config.toml
num_hidden_layers = 9
hidden_size = 128
num_attention_heads = 4
num_key_value_heads = 4
head_dim = 32
intermediate_size = 512
vocab_size = 8192
hidden_act = "squared_relu"
norm = "rmsnorm"
norm_place = "pre"
norm_eps = 1e-06
positions = "rope"
rope_theta = 1020.0
rope_fraction = 0.5
qk_norm = false
attn_scale = 0.177
bias = "all"
tie_word_embeddings = "early"
parallel_block = false
extras = ["local attention windows", "paired heads", "exclusive self-attention"]
init = "uniform"
init_std_qkv = 0.0426
init_std_o = 0.0426
init_std_up = 0.0426
init_std_down = 0.0
optimizer = "adamw"
learning_rate = 0.00202
beta1 = 0.95
beta2 = 0.95
weight_decay = 0.066
lr_head = 0.00759
max_grad_norm = 2.0
warmup_steps = 548
schedule = "wsd"
decay_fraction = 0.634
decay_shape = "pow"
final_lr_fraction = 0.05
batch_tokens = 8192
max_seq_len = 256
doc_mask = true
train_tokens = 133200000
max_steps = 16260
dataset = "wikipedia_en"
Each number is 128 + 32 x the weight over its row's rms, rounded and kept within 0 to 255. Layers, rows and columns count from 0. Numbers have three digits each. The size before them is the row's rms in percent of the matrix's.

# k: layer 4 attention key, 128x128, rms 0.13, rows 100-127, columns 0-127
# q: layer 4 attention query, 128x128, rms 0.132, rows 101-127, columns 0-127
# v: layer 4 attention value, 128x128, rms 0.135, rows 96-120, columns 0-127
# o: layer 4 attention output (transposed), 128x128, rms 0.133, rows 96-120, columns 0-127
k100 096:138128148116141098095132139136111120105143198148156147149153178126122164096088152077218149158162138206134138105114182103144152158092183113132145135121146160164120149108145122154096133130142159151208111076144170116125136131126088106191158105141129169119146124129154129183107118116152145131197124181088109123060180121123218147076127066132103145105139103103104127208070159107145138145153
q101 096:153045121105158112119153151161135154155133167130083073139102140088123128073148136156116152092126053153056082097147116120090121113135106108129113149123214050146168119142153160113097144140146136124145079193067175166133173184104123142105139157142175155142113123150086155115082138077058132106178149106081158100095138115111127065086153081143089083120143150128173122109103136107132115108123
k101 096:144112157095109083101165124129114177112134133091107097126123109099126156117118134134124123162194151136094162116149170155108157143100046093136158083149184064112090194166132097071132056117125096126169098173141176116093170146117149197113088111174128127135152133139114083112159183096157060091131183109108211191136131121133080109110089090141092089172148106119169124103109108121116122147124
q102 092:165108122080133178137088109133150161155141078099101125128190122164082173105041067101138111141141190113096095198101132074138144123102144149138122165148080142108142132178143126126126143156179124096124092119158127131096133102131116115132083158061153112096118173118157122195125120146181108127159159159131106180120107153143091163171092138123109140160095141118045173146077134054120193161150
k102 092:103160120119058100100172136158163136118156144121150087119129149143148109155104135175141109153117083060156141103150156165102112100099134094132129139133108078077101166111110128130098148127113115112076129091150120143156151107139083052197104150086168112089080158126127187103116156136131180164205050112173153132151144172113107122131152145109135069134084107096070110132100096052071195115142
q103 094:148152045120182135154105141121122092162138075113178147158169110090134132153146126158129139144091131106123159135150118075125202051147116081121053155119095170128120090179110126095149106111168110092078163141083126164117103140093152046119101142092103120106079110148124108066177104111161104108157063139122122168107158137118104128124092122152067132163102126116145169109152152168134184183185
k103 093:118136110110086070163176115108129075063142131153085116071110131120142110115149142101129080094142122096109157088153071132111130090174070123097130123154159129096115075124145063135118089066154135161134117109124049093111124120092116112144130102140137122082071142195125178104169139134127129134157098117112108094130167092097163182163142100137114124174102085107091149057082213128055104153124
q104 102:089166136082154150126135120161120123135129112143163157111158107076065132160175157137139087108135094164107096141126147110110124121125061086128075092128087063110123145112134097121120099158140151148140065113152040101127118169110138171071174120090131213095061116131144171131169057126145084095100119147155089157110116084183122122087152167120167130147071147097138119126164154165121155186077
k104 101:155092137105100113147132151136079088128076162167100121113076139184136152137076139134172136141154146134127071159153123154129085228195160119146130147114107138188109111122094133109112141147099110106147187086088179125084134069190095068106080098116136072139146120135092129149109169164126139142148102130138165095192123177094146141129076122119137143055134111161135128132117052072121119094084
q105 100:182103185117051115146142176093141113175115154103141130166137140142121144099060100115138137139211115083116134123108129160127078126126175157171151141099126176175130090120090159140166182139080095104140134146133177158112156146143067127118110141163110083248181121135144098142105115084102145131148107144163154166101117171105105087145088117124116115086181194155151159098130092079117136125156
k105 123:151148130112098148128190144119159137169125131194144136084109169145112143112120147173132114104140086108069119138116121133162117103129117102152133152171085040091120120086111109135133127163143112165113051097133069155133159168146126153062099141146080187138074108155179182115160117152079086161084113154102120153161121131112080104129163127123194062190199122124090117111155128121080145177081
q106 089:174116186135030135119131155117134110185151128090130150133167149104115142151125140112116148133175132105089144112073187175128156032141120129131156154169104170068110119136089165124109110149117083121128107132134101134129124172145126185124147136192092120188087159177186118092142083107094098113086114150143138185099171101160095103161129096122119103159187146159142163032161142132097118126146
k106 063:167123196100119150085062195093153131137165055136133204149094129114088105073137111142112127140107113161104136142111100158071123101097107135089134142132133082126131085129079163114139132143136080134132088123135146189117115191148210064088151166126112139127157132185138149109084107122135137096138136135113107153199155107134118103133125137119153059153152158161152108115147117139014144162098
q107 103:176132156139077129171149151087112082205142093103170124127132182087176140110112107111143188092161092121084171130146146188116090067161116111167162125140133136097102074148104157111117135190116132136113162143093165195152143167137090117123114126190112056181104141150134145137109129111084147154099088107106163127121117130110116081182093140109121085105184170186149143084148071151102079158151
k107 111:156132180141099112122116195081151130165150081141139184131103154127138098089124131125137169096129096135058148111118126169116117070112113117138132126139082073095113068129109146112106120179123089140118091126137126159137161186165162086049104159166033131157111107180166164117119113143123139105079107146107130164175116109118081078141132102122149063150198137177135133101157117159051125182109
q108 081:082116097190124114143125134169120130061134153128122213122053138088138093103185160088187148064122120131105171136156144132126170142088116124080093145150114088119103167145098113054102067096132117192144115128093132055137172133160164158096150145117106133157097149100150148152174140191121088112168121106102144118160149091130143122139198066141137134107141132192167132190112146146137132132123
k108 100:172091075115189124163113136123106140180144168085154098143125138119074134095195156082151189078103112122136086119109145135137125150160165161147089117131104160112104098119105135103099091155155134106148166129156144176137161194136084162112138128169004147182168076118138122125134096163148102122117150176130138115086120149098137110128107117118101163104153172196168160084173065100112123160090
q109 089:152137148161062115079205123142145171146157131138099134101082130110123176104123150134120149133130138086093114140137117149147151109130119122132148115158124106055074100096131154111154137155135122113130103129062096172142117141106111122129122138145186104127102172130126127093093085127118189077149109129046104111181189162177104114127111014142151088147128106137103156158139164150024081159071
k109 094:135147127103150074146190141097092105142148066110150146167102098104109119163134103103077123155111194145141184166047092095132161123121075117091138121109128136085115131116124155134144133064121179082129155153105200116127126065123140091184148138150185069093137144107146145160173145119201116116144071076110159072123125093123125112142120160096104194137115067127149115177119151153126134098186
q110 083:096193141185120057144159175126202108078132133122175158139131128084114077094124124101144150120159129140097103167189108160138135121142125116089066138100080108069091120144102105079166101118118116084129111156116168106117155152133172106134140088089088160147065125131154100089189161132144158127139057103149168170142121115142150141152149131195119168173120107190148097176205160121113120097124
k110 088:203148132141200133164137104085125129155143133076085153154111150151069095062123153082123090087089132097095172157093089104137163117212118144141153177098096211122127087108127091087128090110173167090107173123188149172097123168125136128147158115174045109138133117088127103101121070101149135125103122132186090116110088110125138139134147170105128204124094150130105136119158127150121130125147
q111 099:130149133093055129133137107131189163127115096089126125086119111145083124103121093070166090123113126094092136137090079047130159144124089128129084213137124136114184144166158101084123125093115118145208133128144142115126206133118124084111139155139109135196097149124199142078187118071104109115175096083158159142160169145100127131145114127115119110143122150136127061116162135071170172154177
k111 099:173128144098099176141156105136108101117118164075197065125161133102162157168141147170146098117155113079114159125128127130119153121160150086129131133117082151128133137126135132095150104123150067096143148126145111185123080120110029090138144153104147096169096177143159099061108098116146107207148175092172182115110136194100144149132066121131142111133074141088102094074113092073090162185107
q112 096:060142164138099099113099120096176171112134147167109185101133117077146120114126140143070140154103129144112103113157106112114115154120118083124126172127142126168153156145150113143103104162112143112142078141134133052203189108172188184121127100150167154107101150157095106139092185159085062190146140100129108101155110059082146116185172122125126122178111117141198117071094129159098141055143
k112 100:157115097161124110178070122106180120161133189097089139104170089134121160047119101110193147126114112149135104110167164154132137200083086155148098135143131188155136118160152167077124125132162085135133153139182155155157120182169173162146083102145132142128134119156096165129047136129091142133141160149102081134143132160138143135124046123124090127120111167149190083184141116147204144116083
q113 086:168139114084117148134153093138108125139131120149188115126167087143163136120175089127119133101125108170074168129147184103117097074164086206128145081198097159085161155108146078056101115051163123146165171093154142135126124151103040140163110124082143123138136195142156119103143194114073135172103121154133152163108108145084104141142104145163101141137090129156081147154139145140106069102163
k113 085:114136100059126125128142140133107117097116111103142163196118157159117115174141134152117120152115128106104191110148041147095127120132143178096223120154067101116158123171110094122151125060159171089178105099119079121140125122138127146074123088077100087080189126090099102139128160119156143175135115134168140125109149212103103125150115131114089134069097116115111125101123150084023152130129
q114 091:097143127144124097112128134132117135103183115176143159132159075130147156170020148090094107094092131142127115159153111112144086099119168152109141072155106119052149127120113074167106172193182107131116131087131124097117117068121146139128135139043187154126128120098134120126110092085128124211175127171143157178096132164117138118189092134128084166175096140170130132161131171120072182117124
k114 095:147126136143165076156140126123120086146136140126082155103088171179146075138127157157154090136074082118143139167159172116162130134114136092167189153147100134104130114132122104102077152108075155110093186104156128121167176067129081115166068079125075099072207113154131162114085140115134140169116159155111126141102151140095109150096096142114127126104150080187103162101111100038104212119136
q115 092:111061164112117170128146080140100115105118142129089142094090136135156194132147148108149126105033161144116122117089122170103151113131158114074165080149137107119149123097084124128062142150138178161180143157121162150081056104153118127131079191123169095167148084167164111147079109095117082110129152104069165127098188154153111105144101146132169127089163140170131111049126129122096069135170
k115 093:149079135116139162068098131117170137118118085080141125145114163141104114146139144153104156172073160131155046142115183166096091185093095122142131050121124108127080113138126124135126154143092115093169167144167128163132131101136157153169127110066105181085178101130177110099146094133128110085113202125159180137127172136122128124144063146113099087084176173216175120086103094116119150109160
q116 098:114089170094171112092103182138122144149118076133093104147200099116075134080089121218083120141171123165117081131129133130096069115164150115131136135135158101094085161142169158168119053131104142121129193154135097119134209114139126144139088130074127160151089127130095133145170166147100107121140115182113187120129133086149137133172133169105083124125132175132121149096029102149146118069121
k116 098:163108169100102066070073124146147152098155183114083123145127077143135175065144148140174105131183118145140096148148108193094156155079154104166132134097148134120132157065159110110121140230068164159119113135105144128126146187144167138099117155115197165061132125148110120173068152091075114089164119198096090179136142135162111123161098168135102112118107113138133111131122133128118150094130
q117 090:114159114171158120120062092144125100135077184126149106116163082119156100181175178097156076115074063078146191105139128080127151084141093123133142142140112139152175096105102118104063145110110136170131142114042107130135096123115114115127128190141114086165151112064111148126167165156087111111108130103139144084112126159087104134072113142115055125132128142139161123162185125102224134147150
k117 090:065119103146163168175126094153082145099104151150117108164127130106155096183157170147126117103165112106093158118131145069136158120184112109110098092132122121110169127172159082129115067124119065142164121139148042074123121136111074092089145092165097116114146082110155109101157139146138073130101201139068126123081165120072136159153074072134120137106157144105129195092112183140127077158083
q118 091:095083066140153154208114098124110126119143164125128149155039202143181127188156096123092136124047150106172182109108139093159088151111149129109101120139094127117183171189187127113060095076126144105177140091150121104140142079115125104079176154159103102189151145111090133158170132159120082113118108143134150109160168136143130115138152107115166132126125087109087107069164111150114147124154
k118 089:127094034136111153170113082099122073124132220120170092108159185128168094159157112127114169103113174084162113096138105123132050210091190124088124139141136152132100162101085120145121120132132117143139113179121103162128159100139099130044120147104097106180150092120132163123107122188126096153096176129147177139138107155143172162163099104137125125134161115115124082066141070137168130146135
q119 097:107148122167195086090131157159154134090119185135140166062130165090137083148134124163093153107120158093130113148154110165125119109204158056110118110142078129115103134206112138144108110178065199097118207101119073138123074138144158090126101117065099104153082095114106126164148137160131161116075137156112084124148116178161116133141155161128128139123127107131087139179179122161127063145099
k119 094:107159122179183101141124135115098146121187162080096150197104097127136118090164132094060148088155189124141127151114130121107125154136133143133139155050112176114123088094157145147121088164105174117104187130139136101151080157145119123117187129167071127103132094090155137159135104151135156050074143155199118148126102098134081146135129172141104176099121103176127170102145108176128051073172
q120 093:103127133112145143133158167145091093139129105116099174132126127095108170116114121143119196110142103116140097173185125143095190135145151059103068158124110138071111103091141134073149112109075111187122158107155109140089174155132109081145096144128164097122144138165104158070118132122156155106154068121057181164161194068166138149122052159167093046132118084105117148124096146181101136143103
k120 091:147143121099137110117167152123125135117117067081131149157099154177117154127154179078113136125133133149123136177138099206165143110161120185125102099074083188136069134087163082151101122130134148131135152136077198137119129143130153130132087141124142074084091162149125102133123125125099135080187100113068103097153173186154131072141148098119123189126125101164196088097151191135071183093178
q121 090:130154104122144102127085107182184111163133184090161117095107068059120155099101127134125112157184129086129172130173127122149108116139119149149115218078114144167177155138122108116153111122156095121130177092123147140161210167137108158061157082108145116109128117084133151111139128091121124076198099118155089133141151146085127131155191131154182178160147166159180092142101120082202122135117
k121 093:120169140140084134112150113169143115120139174167158113122151092104148055173140148135152097131104088082099137119130145116135184131108089124140091149173129090155165132163103090039169084135216085142122132140120094125139053157085121094105162084144118198129052122119159122156112190124147147144151162146099122125116116169098118103126113123163136110180139077109088111123154113143084074223131
q122 097:174141089109139114165172144147137116133084142094117139116144127106106155137092126100187113132065127117143089195155107122159185120133154197129120133124119150147071126109086167069167105128155142115094091135126235115110147139137135137161071070180125066167133159126135112108159224130114140081131089164143139171085111177147102147110090188115126178167130087161170107096149140131154149130166
k122 091:131090136103105122145113167168163131111112074132124210151115107150052136143121130140109121130103084090044147149110074109118166063148095136127107148161082103193128139112079095125140122080182094140063054160145127127113111161148126076146134143112061122140118128088143148120129087098123149115182130133210127108097152119064134097131191111079185126127120177083119101144134138133103153133176
q123 094:149174146114120096127068135126174146137131101104085140138142143048091169167149098112128152174098114060148184157096119127190156151121097066116069200151095122162185127125102122147154125158086123117135186048112118174117105111138124112082115128134114118120095133151137166114171082139140100035148137125121104150104197162126109161149096079063130161170129083120138096106140117139141146175114
k123 093:135142103179067121132093123135141103101178133128181099090141121060168144142130130129079159102095168111160099140135133110169103121119118078153105157169097177082183120136087149114171094224165102141100126126128113142151075117111060106147117133125176186112056183110154138127121055175126156121123137085045104114123169091131138124171134097168114103166100132173160098100122150127107121103087
q124 093:191140126113058146123164117101195147126144069145134109104129089193090093111110107149093096144132160116146178099033098124132161108155143128120206107158120182095088112187158124159150137091140117144133145127118088151150084142125146122138160087092109124154129108161169132151113118077181120209080138085161132154174127166132118137187128149147174131099142184115103157131150077130070078130096
k124 093:143165160113104118127125120114129124147145098186141107152144107168173096138147063152112124139149123128171159145062109161110102075074138158134170116105141142122157066132109186161153244109126158116103178096127077146101061071111071148186173157072178158119108139169121147074134125107149127162108109091183114107112095158140135136133098177130122150155081140098065141115120101169091143099136
q125 096:124217136171131095058124134104130146126101135094110119100164137174078105053202134138174136134129106072061098146126089109120177122129071114114140114143115180142090127139144104126130179122082127162095054170041137088137143175125140062125113158102114123141081132112120133152142141193193095151107117120140140127135099116124116118165177184137150117110139139121047135158098096125152123163127
k125 093:124128105116151131151167111080093203127141142109126084103181087135144131104181140040162161157161067151096201080139096120098182051184100161081080118056141142136146116151160124133130119206104115121116111106138150100138115112140076085153173122191128119130106127138167161100151146155133123091119102108149107095120143134092131133121132166107148133083109173066091179123112133142176081110100
q126 081:109129146203114121127182135168141205122183161109132163103072144135127095101095097111128146104158118079139077147223097141134086171108102105142144143137121104069120167152174131115115154157076104069158074167151157080141138129133166096127103142119167169133138175096101088106064110139093198104139093139106085095162124156174144131167146091148150122185110073124109139157158155130094155117095
k126 084:121150099125152116190191115116105086185134141068130164110133155131108126131119118068113102130134180103159184173107138098124167142183146127107135159100119138099114140140138153107144084109098159114082178180120201103156146127150102078121117141155088053160155173065119155125143195133153144136142121084167167118158052147097105137118150162097120187122147086145140123179183077123164098148192
q127 093:108098109132090168150118087088141109118149132169105100125133169170192107132091185088123137122119170122110132137125131116104122120144127125124109124169124150090165075153157116152094109146152122161116133092122067137160107131147104101138108117139124032097143098119141090156081173157169148200125156076123108124167118110110112132129036066156169043066098081120115214145166142078080088125129
k127 092:069129125132218127164113154105140098143101058122131112208114132149132112138133096159138172096073160140146133143144168158168125125097122153108127123089129140089092138130134152192081199053130123111141216115118114160099153084148183142206096146172147065102147117127147139088075174131155131130123058096132120133162096154135137120116094142105132140093067096149104124137144150158176149086131
v96 098:156119115180155055149146087125052120120134156110105174105159139204134120149132100118109161111148139098082146123136134099156133120106059125154122136202116122097162120102102069100126132135123052125041146154090163051122100135137161075101112194133145143155101166088054120091095092144057125143151176117118139100140127094138163160159145105109101137154131146156161116113142104073140118122176
o96 102:161133121161153146137115098140114141115126141081107126099103183203147133138174114078062158139124206096072086111099111124154141130104086126138126149163150148084142096090152068100072139174147111171110190122074152106136143138138152093072117150115138120069097171111085110137149113185115148168134179101131152075170162105129190123186126058115094071156173142155111101130118080126156098122149
v97 101:135181130174108088028101169124200142138139103150130101086140096075159153142138146116108185133146078069141106203141161151182147116118134167174097142067095152119067138122142121160132088097103177146099101070135144137120158103128175142171136078192177170068101124169110121154150133185105181134092107133103097097110139115161108135098148118124184136124131145126095163109087154125130121104132
o97 099:140201079227105104099096168123159138142127139168087114079161129137130138168108168153106162121174122051197146136207130109138142144104149153151100149101119099135096145104103131131149125101140131129128051070156147145135166157124168107150127124150127134142137111108089100148094101135037148109086114179108092111121083163125062131120120150102170179133125118103073178060146140145098101132154
v98 094:095125116173156148043112116114147121144076187118163088126173138108116148164140138167104115165167122157160087158102109185118100129166137157169233078109141121082140149146155098152141148158082141141189129158161110066096128121171116165100160186152128166139128100153082090131147114145083103184087087102118116137111094111167117130085151152117120094136108170067090098079138112127164083077111
o98 098:086136153123138144094115124157142133162079209147118093133151101125143126125150121165131101176191110142181086182140096154109112079127076135141203109133168090129166120143089109120156143119072125167178096116188138073129135095186103182091146137164144137131128064144054106167099141123086134146108085172135148165102103110168109155108150165112106067117156188058095119091105142168136134096123
v99 100:101119085175135118157052091135165080143113131097148094164162102059166050152088085145123078122121145159139146115106173129126160067069155121138074163154145147117050166140180080154141113083106127162118196147082182148122184135143088119071150191124134107101166148131131113161142114134151119176154102123078155100138140120151133122115165080151114160182120094164150125111151130157120129153167
o99 094:117139093142142141166078088078181084104131136111148093101135132092147070146108079130122097094112140170134140118130190111135119083098133142111090097106150111106040139099167030186084091101128123178126167110140154158166184100114113114063173153149158125086126084149150143133122185111163076135142122138112123116165094103125168176099142064172164135141118105185108131152111162094096111129184
v100 092:153086121079121104190158150127158144137160093131133092111155120137121142139099122054117102079073104115122165082086123118096115068180091111152090100153142138071141134120138165088155101122217103137062133164106082154153132103071065097121161136130098108111094168168150112116092083071149146096090152143106159093146188124101122147129159184144071174145147126155162142143157122091145179156176
o100 091:158131144102099108137155120138177130142190101143148081117177136171102124134107118069116147101042130120097121069067164072097165089138101117156080113131137168115150133135168178110124109140181102157043183188095094130128158114074116091123123130121125112112149190118167134146112105100133166081120166126174130137113134095077154121090145114149144176157095080197154144159173112097171177119166
v101 095:105139165114119132066116176139067098120153193154152138149101182081139102096171092164109172137097143212130106108103146129127096156078144126172104121189062144128130134120113154093133102134120053100195170126157164203129095125089155166150135092080114130183125056112114133110123142115156101142123199137123108107107146159143148127092131118140127123147119129133197043142107166138147083148127
o101 097:099128156089105148077126150167084086150148174143151168137120146120136140111159122164118150160133104214126127111103163136215145109093138081207112166192091100126130124085101100091152151071153086106142106095123140115132130107121195119128140133086093182121070099157090164077107113146132126204123122119110087156105141131109110137083108120178161118132180114113198097129091154164135176186098
v102 102:154150163115171139132150119116112149107146161223094152091109136137094195095095149115125129177109099094139127109111140110090159122131107146146114137170157124178128102133152112087151145121148142209181053103096135091091147149164097160116114128086161143126095142072132114159131189121102151167185115156147143154140107112104146112152152098114139113153133207066086030105056118091083141139085
o102 093:183132130117138154115102138124125113174145135208106142082101137116129159138128124091130136172118136100120151129106126110071178137116076146135109096165118113160186118113162119080146183156122134185159056101130156074098122147202104138110156134126152168113086144086131094095134174148087136114171079151109103167191127145113124124148132160078193077131152111076084098095080093051107150122049
v103 097:180126156108147134130141125140075142116136107143160142130100185095183107072110166121144151119149153098142091144172117141147125112102151088093205183079130146089072163099191144234129122129142165109194149131162168103166117100132143123126106184129140155134109090147123148129053145148133141116126094139209160154108160073153151143141098109159186112152131167143126203137151071116101126139090
o103 105:152042137103133164117098133166062143141101139147129149159125145067167083148122156170162114143098120113145152138144198116138100112099102118108202145069114121108099148097166128183179048140133201127182098117188134137134104130153088124167067176108152140125107120113119125171108131106121141110110084120134148079063129118161150137169138135132122136114125210162148133107199080132071106142100
v104 099:108158144097131172087119118107131119133188095163153123139137131145100141135149099126170145183061112141084158101175157102125087154113157110103076125120135156140109080119048147119065051161167139114112105079130134147154112087109109232164189102057120100119155208113107122110119122133157084093132166128168158121125155128112135136159112088098093149143091114211120114164125138149147150176099
o104 095:135184121115111118117102105105093129115202113120181122139150107138116195161192128156150132091135112148091162073113130112128110193103178143076080163097077183165110103108085156116086171133187135107114087108098166146115118114085144169180172115094123146159144218126158116088139078164134117110086163107169140145129161065110087083132136086098127183159115111156139142156136169134127152174090
v105 091:101111129110114139103143134101108069125170147161174066160140117123077088173128131144113149129146092087130111112162154146105159127112153073102076086142091125109137162145143138202056170111063104100170159124095135124151142129116026139123137103170142126126106103122154107173115099203171086124135130148141117122079102094068143155105116118118057082144119159129056089192105146104155110130076
o105 093:093135134122119112147119115130118105165100115158199113104141074137111175151153107156121177149134135063142137153133112129168178091153118086102108187135097125129111163172148133191107150111115134071160161115085174154149131144205075121170163084126128153113081093147141128133064051115141105147118153131103126180088128105086104171096117067101114127202073128055087094159099171145118093130093
v106 113:149159124123084113157065151125153145117125167133111149073093131158145172127110190133086104160128090091168124137147077099142146198146113146090156157175120138205169124121098104101188141148096150162117067128161151065134055193103142128160106118077152144160094137078103158144089142166091192141127107129164087182093130159095124152128077166139137128115130133112130093115066126054138146143102
o106 106:118139103131088141141092116093100145083126124139148119052107139144153129108115187108116140152154111106145091124143060100121141191106075101103112104185116118189183090065077132096170117168129168140096083120125120091140081188132122111113110136061091092133109149086077147110155174179146133102126115141129103119161093173119115138138090136109145088077156126100139097165079123036168133203098
v107 103:070110077162144146194094135107108101153117128110122124120127110113143131227146094122106114193089103141136105143126139190119152127137120124073146166144107158143111095214120121153085110130167146094128135124153132096113145044203161161130136113079081157177205100210108091132138097145126117123092111151127142103117114165154114107080124130130077146100092152160115137121118096214145146103090
o107 104:065135137137124131134091190068109130168103165075183105088114101075123092160132121161129099139138091158146107145153103148078158209147145141087130152105152142124106127137113115161130144097116136071143070135178141104135125073228096114050170109173098149171186102150126107114122131155113170161103149143130105115097140117161147095078110139155095140074105200185124117126108112189157137130132
v108 091:114064063159109106168129122168101107105128102088152156143114122113130043145114145040057141073116170114109201120109122110131154148124143124103099117117131103121092137127138110124110089090131132101144152124128122138111145121074147179085106144155165029143124195094125104127121169112131090161112092146063112142168152084144144092095122068204091161138174063151145111120121170133093128113140
o108 091:130064095172132112178163089127093086066150114087152092137138195152134085183077125127101112069101118143139176082112141139157158100161135122112131095110146125105084134082172107187120097133155094141104169139121101125107173083049179152118093147116152080116112170113177151131123162112156084136147099139093096170167146124157155130128091065204055179136181104110123134153143141147131126135155
v109 088:160170119103103166131125108164126093072085132091183149101131073126148086181137132137144130061138118135100104124122075153203135125158097092122130137101098127073152165097154144191091156099151163103123209116146121188126136105121175062150087130227131107129098099143162109148178123163103075115116145100136135108131173157108125161100185155116124140152144079157123147140146156185176085105155
o109 100:129183118129121091140175145228141099089064106125141114111137124107121107102126170169143089092125135196134118101160136162187118154161161158170138136108130139055127179112157143183114093122135153089155185136132125172138106134109133043148097155167114076124096116147164130136105099125129101129142159119109169080109126158147152141072118160164060177166119121150124080120177131202111072110174
v110 087:180122153189158121104156199102149143119160109116173106053192158084084186129070179149152097212157116132127114101163089140153154132132094162130197148159099160107124147099093195106150097096137176104130115206140148071116134105115105146122116175120126092168123115070119122210107140125094148106156114124174151135143128092145142165141141087154080109146138160150132112119093115080129139131128
o110 093:152094114159108168141102159105159083173137129143149079064155174116136180078126141133147109140113132134138106099110082057162141157048082147164187109142146104124134111081122156137137078133205164187133069123162100098102116103117111135109091150092106071166077077094145159164120130167099141096092171155144138107134094076153162151141134115102140094155141180097120128165173167075083112138090
v111 101:109117093158139153100104158119120156133148103147099115132138144104157122105151185144090191105124076141162139071124102126126123153176062179158194097172130082116202126171138125105100135098101163128110119143111085111156126140175224166161130180124160120107148103133050133074174119166116178152101083128158125107118068154096159153170100180098096128094137123134077110111107110093143102137057
o111 103:130151128156183138108094170118076152108157126160163064149066157163135112141166149128120181190139115124162093091135064133129112152153121111113182105158146132143188144145131156087090184119070131150154079111135101093124133131223171117109147180149133091080187122148059147156130172142080173101123128142089114125168136093148124143159068178147089068107153151124085136131114149110159117123084
v112 095:120145185158156131151089123129150169133151134144096110123068114169162171148107141136134114128081104093149158160182073087177121123066130126147132214162128138155173124157125101120140125120174146140073117095157112148208132136133171089085161099112118160100133114061130151110173172163157151173093119129130088188083093172108094123198100187093156130149090154120119161171084116156159165149162
o112 099:141161172137204118154100126099129158134122078127132141100084111162118145111145172118123173135107114085168111126180123115173140171048144161098111171117124161159185086123134056101099174131118174129067110116097091143171121113168111092117150136149142159119151139096156157059204177158114142107137122136179099162153081142104073104161096200063142128141127140177145116142129109098185168160137
v113 107:150127122166128145083144113087136216105169121176052098142089137176161140146123166187122158183140156093130083119110148135086096164128119121118160148106169079122085133167187153147138164106138196138143064133143146059112143105141130166158100156142109160122145090153125101142141147147075120171115095184143114101130132070186158136125115088182172085130135162109061173157116145106099163099101
o113 094:121130115157125157116114139123105194163129119110063152182121150075118152153142134137161131153133141074127117155140130165093105134184126075109178164093161161110084138156136123118159146106153176142181062129152171066106155083177091164122106106147159130132139084162105105165183131080049199152100110152081143149093128110189123121157122141136166116110145207114083162103137132097081106064109
v114 116:137183133079117130114065115136122138104125111110155199143058104126142094114148134121087140135182095112137139097107151098169148164061083133135143169181117092176150129114090092068120190113139119115116143148166128110131111249076205136167138089174147133070055105109140182129121132129124120115152091077130089139083144200113132125143111124139129113129115077121124122123118153119116108180106
o114 107:131144063107114162149148099162107106070154105102140171105083176137131131116129145143111126157205088129111104124090119159165149157073105143142131130174142128132108149105097113078090166134162131085132119155139134132142084231083218093156159112117116089068083094129125186060177150156168118131112070119085102079134119159102123149092084131143119138117121080106088117184103143119131131192139
v115 100:087134129140169106148106105119179139170089114079161120215107116086099133173139079130105130134158142164154115143142148138101088134130106104123085098118166137085095091196096120201096134124098135105118142137135087147116147089166111162083190136088106170108181098215128104104174054122185062150096116146132168136111095063166131101118149125116102139082080149083106173134134103162116125112139
o115 107:092142128148176093129094111108147169135067132102215129177114098088110111104111112156111138139122086149157148136127155142069113111148122127137107157059172117124098127213112122099127162076055121103144140118121155131121180085154111168085182079177141147140189075134137106149131057085126088133111092105141128121089137056131109094149171123098084155079088143091135157132113111199153157133160
v116 103:138124113140112149132111097155191113124081124110079075204148117116158136154132159162166114074159134214084098134099121101178073099123131110124049144145130111040107160114137170144118117149167118128102189109110105195128099087112122101115160149129104112136127122136123140129143072112144101151140121130084157129141200123158112103105134086151148148164102111175177207121195189085135146125166
o116 106:130161144158146127131124084207117123131095129137121142190153122098074127095117138129165075077124148176135108093099159137158082080138164099137080144092149160107084140127131147136111053116148118130118196122085101184123167099085160125103145134121156095110136135156124118150142078093145134146143112112095170113101151094177125168131133108120132192140105114240186172111183180109121151088207
v117 093:099141119152107101156168145128178122126084105106123107117158093094092113179131115096153139127124160079111169149111110160163137102115103108076098099087174110085091110141121211135074127072156133090114165184077143161095213130142151112148157090180157119146143170104197119138116173153177196109143071158082151104145142117137139067096183119155168141152138123132137169117182117129085069124133
o117 092:130145105164116138138197152090216108111054130140142131156142118103080134190079142124171129087067176092157180118097126150155114123140104164106129119088145092079104173174191165186132114091143113091140175161111164149115132134097156133139158112139167085172167110084173122117107168162123149087142089159078124128142159112145186102114156094147126164182103107133139182101154156131101087093171
v118 089:149120098064159130138184122140078163124163094119151137081115143103089138113106100130127096151115086120128142086150107134143124155145135124168164139174152144135196137113100076113138132147143102087122099169076072143159132127119070063174109129098180146127131139142157171168126061052112162073123175115116163087132142115129126147203199191035088144094080149109119144164159106142139130150129
o118 089:179106114085123091124157094130158147125183131096153119108118131130126100081150106102125124140133094173104116124131105094096147169121170150169157116206146131177212172114130113050067093138116131129099174187113056154155110142109073113159142135135131119139141156099138200114070086126135151105107169106108187115095151084055165069131174145082127136143108119080130077134163163140116099102103
v119 096:154113080103157122153136141120064099129158122130131073149117147100090122143120142070060167133154109070179108151077200107178152115165142228138142089086127100125088097199163116156097101080105093152126124120160105130118164114169165103101188090138126132166153115152125117108139090086114139102183101148155103117132143176097122139168109112147030122116142148084118151121086157175121120096103
o119 095:116111130085132135126123221100059079188161146122116139129111112117097062156097124150059150160153103073189147118102151144101141143138123193137151123114163117120156127199159154110106106087119103143132101122148097140109178133159141136135143072120106176106146113103127116193095118117114177134169149097106120098120133184141132156107072138198062153082141139137058125116099135184069112140181
v120 091:098133092125127134083139184091140151083132149163090147113106124197183152134117154138149083150089109071074119140148041146138096185108130105139138198156120092171125096147114051166142170135132101125106125138178116100125082116168139099130194062131132084108118139105082101138097221136141176167093097102133153175082139144116146107133106210129121107139104135100168125140126119088119150115126
o120 080:089110150142102130121115157138109130130125152161069166129132090126119148190150178111103111128143080102117113130156116153135075183128088142121100208124114098204158103124074100185121153149144133084111122189086092092121105087176148100100169155137157085096113125155093118088162196122167209089123109170135175148092174158115123114206118185096124100178126174133131108129114111101163117135083